Each number is 200 + 40 x the weight over the matrix's rms, rounded and kept within 0 to 999. Layers, rows and columns count from 0.

# layer 18 MLP down (transposed), 512x128, rms 0.173, rows 434-444, columns 64-127
172,110,321,211,265,176,228,250,169,270,213,197,176,224,205,222,179,185,177,141,164,260,292,196,142,130,206,231,280,224,287,227,180,255,181,129,195,173,204,168,241,175,197,182,201,172,179,159,210,135,140,256,134,188,187,274,186,201,179,211,172,164,176,216
253,232,154,243,186,235,233,173,155,306,207,179,110,208,196,272,276,120,188,86,192,271,249,149,98,150,226,195,215,100,177,192,210,165,242,261,195,142,140,259,223,165,194,198,215,212,170,221,162,227,181,158,200,219,161,180,243,133,101,177,184,266,170,182
188,136,193,303,219,264,181,189,190,238,134,185,136,175,261,357,156,151,215,190,209,248,177,139,178,230,265,193,210,183,135,311,169,216,203,195,271,177,227,132,227,218,218,229,155,81,191,142,208,262,199,141,169,142,106,236,228,153,238,195,273,185,272,186
287,180,198,262,235,183,151,197,235,172,143,241,191,190,127,206,213,209,187,250,183,141,241,319,105,297,126,185,189,141,275,203,202,191,221,156,129,149,93,263,120,170,246,128,223,253,256,184,203,190,125,239,183,240,309,248,200,124,258,183,254,141,158,193
237,235,173,216,216,223,160,288,178,219,189,231,238,261,210,240,160,180,135,199,182,138,130,209,251,181,263,227,287,202,183,106,297,188,205,202,188,246,169,223,193,229,130,206,155,200,228,181,195,243,229,175,186,305,185,167,211,215,197,145,167,187,264,260
174,215,254,200,247,204,154,131,209,207,151,226,210,210,193,224,184,192,187,201,210,244,221,206,301,151,196,203,171,190,184,247,194,225,196,202,289,180,222,116,208,227,138,141,189,154,155,222,160,214,233,358,214,196,131,246,208,112,182,212,187,208,220,172
116,178,168,162,186,173,250,225,210,257,169,242,197,200,133,237,142,132,238,209,246,198,136,261,231,170,250,182,178,193,171,200,148,232,227,192,164,154,159,208,309,229,155,199,148,180,193,255,155,194,220,303,122,211,236,169,177,237,232,180,250,199,141,276
170,293,171,250,260,196,248,264,183,226,286,155,132,204,311,265,166,198,204,189,174,220,269,151,207,200,233,289,201,141,134,164,237,225,231,100,167,185,225,175,286,185,146,191,205,220,158,181,163,158,126,221,165,199,182,193,140,282,142,152,249,170,232,168
211,201,219,215,195,202,190,180,185,189,193,228,178,188,172,210,201,207,205,208,222,194,210,197,220,214,185,191,180,209,177,187,214,223,206,207,207,195,202,199,184,225,191,194,194,210,198,184,193,174,209,225,200,202,210,205,217,196,192,163,194,203,214,219
195,166,138,172,215,184,228,223,170,126,185,160,81,298,173,165,126,92,163,236,242,204,267,283,226,117,181,181,232,168,189,76,203,143,282,281,161,206,149,220,188,184,208,127,289,221,200,263,220,227,238,230,157,175,208,264,165,197,202,152,260,210,219,186
165,168,162,221,187,194,177,232,194,256,184,202,113,227,217,132,209,96,243,158,195,224,235,179,223,129,170,282,270,240,230,164,175,226,169,104,156,229,218,203,229,186,133,210,132,198,145,212,289,131,248,227,191,186,225,176,163,227,211,205,163,164,261,191
# layer 18 MLP up, 512x128, rms 0.19, rows 435-445, columns 64-127
203,256,209,178,202,234,134,204,284,190,200,167,134,282,167,239,172,160,294,234,132,193,253,165,231,243,277,175,86,203,194,251,144,193,137,200,128,157,218,217,246,201,294,260,176,243,175,155,113,209,244,201,180,199,238,208,190,188,219,244,222,146,230,223
167,221,184,136,190,216,237,170,123,142,212,231,205,225,190,232,121,273,157,236,268,128,249,228,237,162,193,143,206,193,105,216,218,227,118,197,250,167,243,191,147,97,168,178,110,236,188,186,212,227,206,205,267,89,167,163,202,188,157,174,233,330,210,230
202,209,179,276,66,207,202,233,202,155,127,238,219,214,134,175,246,230,220,257,279,222,283,178,191,249,235,104,218,203,200,201,218,144,181,239,231,191,192,246,123,192,212,185,219,235,220,232,206,196,212,139,148,224,179,179,260,166,144,180,217,321,269,240
210,211,183,184,263,255,108,247,216,201,194,151,171,261,187,218,235,145,269,244,184,242,188,112,194,165,214,210,160,147,161,138,222,199,227,290,235,282,144,182,119,175,175,221,153,192,199,165,192,222,143,153,284,140,258,246,207,272,177,121,153,189,200,190
148,162,168,179,216,187,178,180,106,123,105,164,98,238,240,166,207,187,203,151,267,241,263,138,196,286,235,183,277,161,243,193,232,215,150,359,230,223,202,180,158,212,204,187,148,240,286,225,257,180,215,193,203,161,220,188,289,204,139,209,211,341,196,147
174,172,168,247,200,192,196,187,111,232,255,177,198,238,223,217,236,150,182,154,169,141,218,210,192,122,172,167,184,145,135,189,141,175,225,203,116,239,240,146,216,154,200,204,193,184,183,214,144,149,205,244,148,170,228,103,188,188,307,212,245,206,141,207
228,91,164,166,258,185,175,233,123,204,243,235,177,206,229,142,180,209,163,237,211,220,223,154,274,164,237,194,269,114,94,234,198,192,205,254,234,195,199,102,191,148,231,212,164,158,248,214,217,123,240,230,205,148,278,154,152,274,244,184,253,210,195,85
178,189,176,171,182,186,192,193,214,197,170,183,171,191,226,188,202,205,241,187,235,216,201,187,180,202,201,196,207,179,185,198,189,176,178,214,199,214,195,207,176,208,214,186,166,230,229,195,212,187,180,158,212,198,222,188,217,220,192,187,214,200,170,202
187,142,153,164,199,207,215,233,242,116,108,165,127,273,194,208,52,222,202,204,218,171,281,227,108,197,253,160,159,203,213,122,186,217,212,231,142,239,148,158,257,210,127,305,224,250,116,192,146,199,205,212,192,190,182,196,223,202,143,150,288,131,279,212
144,275,115,173,143,186,152,162,149,195,126,229,158,149,88,170,261,168,244,183,192,87,231,135,134,61,212,121,260,90,154,205,128,232,118,217,133,265,228,169,140,282,266,180,162,159,166,288,185,133,149,176,226,207,170,234,250,255,187,190,309,307,184,197
187,185,169,179,187,200,197,194,197,196,191,184,182,205,197,201,188,222,204,189,227,199,202,199,177,207,210,177,189,177,178,216,186,188,195,225,192,216,205,208,171,186,197,205,194,205,225,226,212,196,185,179,229,192,214,162,211,221,205,192,212,216,160,194